{
  "n_layer": 9,
  "d_model": 256,
  "n_head": 8,
  "n_kv_head": 8,
  "head_dim": 64,
  "d_mlp": 1024,
  "vocab_size": 2048,
  "activation": "gelu",
  "norm": "layernorm",
  "norm_place": "pre",
  "norm_eps": 1e-05,
  "positions": "rope",
  "rope_base": 1020.0,
  "rope_fraction": 0.5,
  "qk_norm": true,
  "attn_scale": 0.125,
  "bias": "none",
  "tie_embeddings": "early",
  "parallel_block": false,
  "extras": ["attention sinks", "value embeddings", "hashed n-gram embeddings", "weighted sums over earlier layers", "capped logits"],
  "init": "normal",
  "init_std_qkv": 0.0383,
  "init_std_o": 0.0,
  "init_std_up": 0.0383,
  "init_std_down": 0.0,
  "optimizer": "adamw",
  "lr": 0.00203,
  "beta1": 0.9,
  "beta2": 0.99,
  "weight_decay": 0.14,
  "lr_head": 0.0179,
  "grad_clip": 0.5,
  "warmup_steps": 583,
  "schedule": "wsd",
  "decay_fraction": 0.739,
  "decay_shape": "linear",
  "final_lr_fraction": 0.0,
  "batch_tokens": [32768, 65536, 98304],
  "seq_len": 1024,
  "doc_mask": true,
  "train_tokens": 462900000,
  "steps": 7130,
  "dataset": "wikipedia_en"
}
Each number is 128 + 24 x the weight over the matrix's rms, rounded and kept within 0 to 255. Layers, rows and columns count from 0. Numbers have three digits each.

# down: layer 6 MLP down (transposed), 1024x256, rms 0.0978, rows 673-697, columns 128-255
# up: layer 6 MLP up, 1024x256, rms 0.098, rows 674-697, columns 128-255
down673:168110148132143152153132158125126140118131132115113118131117134147097132110106140131112136139085116123148146109137116144132129127113113100225094130127118128110124093102150114104116149135148136130155124104176113110130106165145120111137129131082123122140159142132126159089085105125148120122144145126114122135167139146079126141124113152119135127123125138130126137115106110123156153101114
up674:151103135092095152120165149149124129123105139195172150103140128145103085159128135139150151115151118118105130145098136138099073122114139107127145142133159149169165113127157121147107138107156139134159135124108117152098151142106184167126097110145115080099179124128086097108166089092102130150141102191108122110103141091106144105197118127139134130178096065114156091159127153122133099145087
down674:111138073101135148121168122110123093097116091150150121126105128174078090161131148132150135111122139175116140156147119117113141091106129108150140137117176127171162077098129157164137145126116121143116146119161089153131084150100115134139133114114127167098113081123109096077158125085142144118091152163106126087090109070086159124146155143120127125133097092132170132155102125122144115133122
up675:140148131145119139131138147116107148126136157146132086117152118130173123148132124141142172101129110159126118161102140144107101117118166155096171164128115177152158126197089106092157098143156095138142147163134088117139127116108146128134148147119133135124152093179153083106148118099151129104144160146117113135124125102082092163119086115119138131160085153159090147092155141175119126103075
down675:137110120092134150139114135106131105124154105142080176112109112107167121109109110128086125108134096085114097141146119132132086162128157107109135136141124114116154105122092154152133092124120118198127108127109082119133124132160154172127179100095154123143129119085088153119199124109137126061130151104145169106145106134176125118131096148169128121133135173153126194124130136159092128135119
up676:166154162149136133091130157158170155118123166167135166081143105122179137152138101098121127119169110135116139159140082140095104123123142128121134128157149136176142133140085139161096101186128166101117145147153106137123148107087164143123122133129114150117138114128058144096098128116147112127156113122085182118125172100130121142137134162146112140095132143119111110121125152118175146119140
down676:131100121100107112072154161104089122109087125107148136119145151110141116145172135112071126132162131154123135119088140133124115151153094120032131110137132145159144097158163090163098127127089141074135155110161088107085155147065099101121143155134135126110112111082143117150133123144151106083146135141152133134133124133114154092087140183167116096066134124167109126093132119130131147137134
up677:145118163110135128125099126108139178128118127087104144090107106140147142152147122144123141129148112149127131147112130135150134077104149151137085083107143130133195126122108110092108135131152131107158078147109123107125134074166155134132153113124157119114108081134131134144170156108120092123159104057135115144132158081118134151200112114145098091153111112104124158141069141117140140144114
down677:101129118081147116119108140134127148143100119140126121110102118141122104143102147109115141119166184169111089101064128113155074125167146097105125142107144125117141115133152123105114180141108159127151135162133143127094113115187109134135160108165120136098137112153111107129108103127159136111062147126123151118129160156160131101136151116134147109124159102152129111145118137139112146095149
up678:139172169119122145124120122078125148104140147147140164100147092140151149126126182134129164092133124118154105155124072143142114128087164137118160130135101113132137131139140138084131134137143125156140164130095122139102141127137134106121110125149139152157141110173092124116096129106102120157142097113128086101124119092122142100128142166153111154167154117095118105134111135132132142124118
down678:130163110119128131149139123165134171146097113166147098124126105144122083101134143100154108108119102116119097120146131099160166141135126131090151119096129143119122091102111142162114133083157149114118127111124125157103115123157122157124135133122109160128157112102126185134139092136147141113124157163138145124134112136158136140139098121121110172138108138163117127085088158128077152117086
up679:138105139150128131123117138085111117110096110073103110115112151130116147116131114120130156124069117132109108140143113144107168130109186171091122129130132141150079115142074143102126053099152112161146106137116160206108163088097158128162119096117133116124175105132176147137109137142102141108095217089095127146121173128148123114134098104138123143132132136136103115126150144122087106118135
down679:119103111129123148130109116116126115132114126137175130155118117136157150132146150159105097145090087118069130126113101130135118156154112124151128136135100149133141152127152094114083147122130115116124142125172144110103134138100157131171120137136137087119118130116125128134142164125140147092105125120096132104143109132112134129112135105147157163121139179140115146109111142078125111140130
up680:164163147176137119117152112119173092126138157131155107089157158132110161117174096133145141119133113120094148129120095143125111144138154138120102133118125122163114103115096125135140125118142160154133137124122095130102120094128144131121134125113111133146165098094169124129122142128123145154161124119153107115137136124089130136122114111161149105158128061146119152152120121143159114117136
down680:104164137083127180121151116115144128134156124133145094105106142148128147158150126141165073091101103129116123130160167131189118106126134138102095146146127132157176119131132115107093075110123076140117137102088127125118156162128104100089145146159109084126153116117133150099161169200110151148143125068131122080162098132126114158129143124127121132140132099132143163144163110125125161167164
up681:156101150164122124147114112151107130149137157100112154131117095115116151170146138133106106143096127147162134148135135174106108145102152124125122154056112105121113188126128134150130164090129117128121097131152115129103121093110129094122144115099146122139129151112151154144124114119105121131132151118115126173133113109140125143097087150160149141160102114173129141165100168086114096099115
down681:151122093131146117144112139121121115131101130096164128144152118126148126120152096141145137131165174101142113112098105100121136143148088091226122118113138107140120116126172132102150153126124137124157154119109104140152118119128106157150091138122124139164126110120144154151142134114130133133157152106102103146110131151117124092090100133122137091097121134107129144118139148145139132124141
up682:142139129097102161144134111111147124153107092100128153118091116120127127113126151114155168086135117072123124147130103146089111122120157150108093110111119118119170171142142109118157075162102137173148168136161094182118158070160138120131122098131125168152139109130121141126151148122112105110133110130110115146103155091103105128128097122118091110177122102099151101120100118121100135172101
down682:117128106120143174143150099147170160140120123127110132142095112153131132127141132144127136130108169126145104109147137156107160129173124143115119065072179114124122097092121126108151101096111115133148086140129131074161147100105108130111134111122123134113152118139134105146103115153135112092139152103119107121123133138144132087166129122144051113124143146096134092132125167102106134132124
up683:175116135122104100147124139140092146116127101092126139113140136140156122188108120107147086107160101158112091104091116167155140107146149152119139154132130182137116119136156133129160109125157135090138075101104140166124148105165160142115130104125076163148143174131135097119134157105070139146121106147133124115140158132166126112106155101141105159113124122145155121106110140139088098100124
down683:087103116090128104114090124146135109112093129127156070186104131071125114139128145125066159143109117116137116095119123139132097093114130134139133198083103124148123143137160138150100124168148124112163151151161113105149151137131122105148124145101091069158120157137124129121101142129135154117148174139138131116152135132161138073120147139091112103111119143135135141108148138110112112133125
up684:165086101162114145131117141086151101151158151122102170115133095142137134140122150157128198164109118152138137101130155147143077130115177141127176131115144063135141150122111153160137141113145156122144136129107108136116121123110110113116140118092123115134107117138117146107121160111130115113139128098144113148141154115114145127172130092165167120177115110109136137141113104077146125120110
down684:113126153136102140143122138129100093111103112144132080142116134142130128140157141123125094090161110096114132109109128129131119133151139138187105136142106121131094142150150138086131119151149096112124140157170159129138084124140153132097151151135124135139144103149120104108157127144145133133142150106131094117164120147146125129104147149139127129095134116128118118137131155099090120119130
up685:184104138144129141101132112139106141148104132125058132167126132128110159158114121127134082154150097181109096149130172203112121152116146135108161136132094080159104108146143135088159094145151105085129102133090155141088137095136100141140119132116119114161129098107112111156198129143153087110177153105092044144140155104138134187140077137154147176124110134135132139132102159078119161151126
down685:077131126204119148147129098087132122110127114146146141122181176074094153164110145128140128119145118190144085151093138157151136090130124112141159045139134070131105074122133128153143112076144134111099156153120121112145174108135099208130149131109118112139085125137121145130178169150207139094140138158117140131108141095208128126100122109178121111077147144133094140114136110111117142135048
up686:144140125096108150116176112093142132088121156139148143102162114113158105119138137125113098129083121138157149140126126128110126107128150145106111130124098147063138177104123112160109086155157125126168108100103181107125128122088117119118142131132101132143142140096148115087133136113119086118136132117110127118090187126095071136115122177154114155175147116120131113104099165126154114102149
down686:082144105097119149130110135161129126146122091147106122182136084165096121133107145125174133160174129109138132086133111131110108138141119127056179144135130087154127141092137136125096094146078158132128134072118150188135108120107136127138107164117161113150128150116163113102157163157110139179137126089113115089166144083124177139110115160091111148113123116127142181126171129116151084182136
up687:135135104143068108128135135201121119138123158143123151136139155140138174132132097122148150105059108112126126153088132138117110151106148122108109173124104115124113121136119156125106129135098173147171156106111080157105122133134118099163113143134204165180130143126151145089134098092098060112118148131131105085127138133099139181124119125138146171139134095165165120138102104191096114136104
down687:080107107157070162094127134151107158135186137112131126112147141171085099082142117140065142096099075129200116151146093138128156166154135112052097158084159135102121097150138135155153201128044128115134150110147072176103080159126174050168074093103150166103118135064123186085081108118094105109092161132117127136071151156108108118134160118112108129141158144146136117092129108119144142166157
up688:128127120128168132088103133169133085140145132139128121112156099090137128128147096107107151133136097118129145133099166111125132121083150174135147135141144090116109117157123135090144113112092105168127138174139148170125146119132159119104110122113142098152121105189106093089113106089149176106145086126084094103123137129151142157121096159139148131148146112090124146151140107127138146107126
down688:129117115114136166132135109134117114135166102130127152128118101126140113153129126105121137105097137118162188114129177103114167124144118127151113137115113089107139110151146079157156097161147146121135108120174147117137136125119112104138128123140117121143181129139143146139135132134116121110115129116124122093128103154127114096148130152120123116096134164117142138163156114127121128118146
up689:131139098140118127135142125118110174122135154104158166108129115118104200119157139090148105152154151146108107164110157125059129140135094112123108157102117121131118157150135081101087139097111127107094134089121148142139135117144110151131135124142172139170129113129127138183116086128116116123162135096148094169188116123138145137171105114151132138130136093056108158114109098123116167120093
down689:105103089099142107138109146138111155121149128124147171151109150106139169121152131142137119120138109136145149147101121111119131121144144113149121103115139120082185132146117113120147125096099108111100123157129108145116093134149128136118138095103153132142109097123083102123089116155156129118123121104118116063095143111108166136141129134158136107110136101149136165152143130117140130154136
up690:148123127112110129102132126166110130138110149130121099138142087129135140138169171130149113114137092108109121131148140161135115137134205149112160152075167114147158142121106092147109117118147105082133081134142104127072101098142138140112144116170127143126159143109131109106119105070159125114158158131165139126169142142126132124136127145120124165113113138133136169139139124077154100139163
down690:126170137122113144074126141097119161136106110140092079141123118109131106152145144161159096119117109148134100131137167164147116112174143114127136104119193114131112143118138142134111169128147116080094140170154077092105104116147147119162174125155110124102127106127133111096100140102169118093131128128168152097127071101139091125088124103111145130133129157143127106099156086107126143116105
up691:139118087139156141115117161148086110144093162122111113144133130114107118171137105137140159112132141147183094133107146144103104138170129135074137150085081109117125130155134179080117100143127152091104122088121107149125109140162111112134082082164130137108124153102067137126139110117152116128103113102124130167143111121139125128127109113136133150120080105176156141108108119159072140140139
down691:113135142140103115168166122113125147118119157143122172109160112143109122133160110139105067136136144146087161112123132150097165130089155096119125103092124170120103120089096119178091143134132116105114122104142114096115164156096119135114133183148091145073169134105214153131103141109142098150145178083107096157071133123125140120116120120064109131139113118113131116119157132095105082112155
up692:149137147160168122137131104133135160098131114120137132113111137186115149154147162118116128122101122141088114128104102136090117137136171147091080131101110148126109129133152095097132130131136093119136123143181125107134145108159174140149140104099132145117165108117132145103168142152092100084131116185130134123131136122157087136183101128124091117091106102130158136121123145120124133107115
down692:120108167111136161146136144099180145128100122047153067107139126147150103112148133095122119149158137109115125099150123138104126134139111101119095159115155119126129183138123084132097140146130099106131063093134110108109113118125116172121099140082147164141144124137175107134119137113164101152119135145126111089159112098145165105118160133165124112135104146091132140122125136132099143117184
up693:150178111153122134108115131116131158114048138087132131149130118136145139138134143131131150093102051164127042152119143182104143108134118153103114123155135140197084113140102110111176113145112153121107118109133137130141140088164156122137128122106117152155175117115151110138143144119075098119207095106118094143135187132133128123127161138130151116124145150146105120104101129138105146143137
down693:101166134105149132094081123103135107137115127117113118098107113143110121167130140108116178130109095113151110137107162133126089132143152084193113137135129111144125126159116105107135116170130153142114157142126101072119113113147120097112118106110088166145156152141167174148093163124110126136128136093127130141123134125081122117126135138136125100123167114197132145138093151116114142138159
up694:129141118112112099137153158139118116107142129076145147115124113067136097130138107102111160169124119139151120129156153134116139171154147136109133132105134145126129130139082126172157148155175142101160127132098138130124121129091100116140118106112144098138109107083150147133105136133120186149129143130124108175142144132111089169170129117108174156189103133117111163130083140148097163096113
down694:123174114153127129142127085107143134151107125137132125126142152145080124073121119133158138137147130149124103129112156106125120096115152135097166089167128122118125132097134146099130127088099111138103136120091123124110121129125151184130163133111143152120124166126128116147143116127119066135149091194116118119124124127144122099099147153167085140109175143132133113135120139127107108144155
up695:136112072079119123161183133114104109194134125137113104136152148109143139119117142119130110154132126115119119122113119155124136167126109135110135153099140145090124146154143126174135159078164124105151120128140081157145112131164130169107123113086129148175119138107094136155079132171132128156131137116171115123130146110149143128106114112149121138151102122127121142161116108164093138112150
down695:135132131140120152092131109138135171158090143138091143137158091120143139168168173115093132153161084116124168145129122132113116130159151102062137142141110138125111169142138107107117128132102130139135168140145084126199109116121167115113175157143171130147088048095116137137120114147173115135118140184078183116094174103116133113060176161110136139133138112098109161140153107100152191117105
up696:138114118109137135128101159117137169137115116087103095157086159118155105130124149083096135129110079120128104120119131140133137103109169167127132156124128110146161142133096102143089112101130110119120147094135142135121130122118125129127132141122140118124150116124156113177154157148158162134110133134121111117141096067125154115123122109158109147117106155114148137112113112155132165108148
down696:136110166124132130119150149107134072143142142161178125143138139148116145118114147111119126129140168138147125115127113139098151124136134081136117126119147155138109078129134116139131216172156149148122122090128127128134140137109128121106113108090114142122114094159114152116071127117102140140097115100100119134086116120062101110138122138107132106111130101097135130139105132141113138120134
up697:128119116117139120146141120137123117113091092082126135136105150135139136117142158081142162103147123136137126134119172131100120127107143166113146146144132173116121136110137133150115101081102140138153120153100163104120120090132158153107097175141111094109169130126174124116088117150117102129127117097111113135107154142156162127108107120112121106146109117148151135157096116114137115132137
down697:100145137142125102136105143130135112172127109133172124132120177146136101147106108095157102143135141122085084138158147111120142134123121145157086129103114118132122111146135156139141156116098107132164147154152189121111127143109125136139104131131126124088140171101150135137131125131135090116118163092149142113136113149126156163149140147128158143091121094142098125119125132159132129147109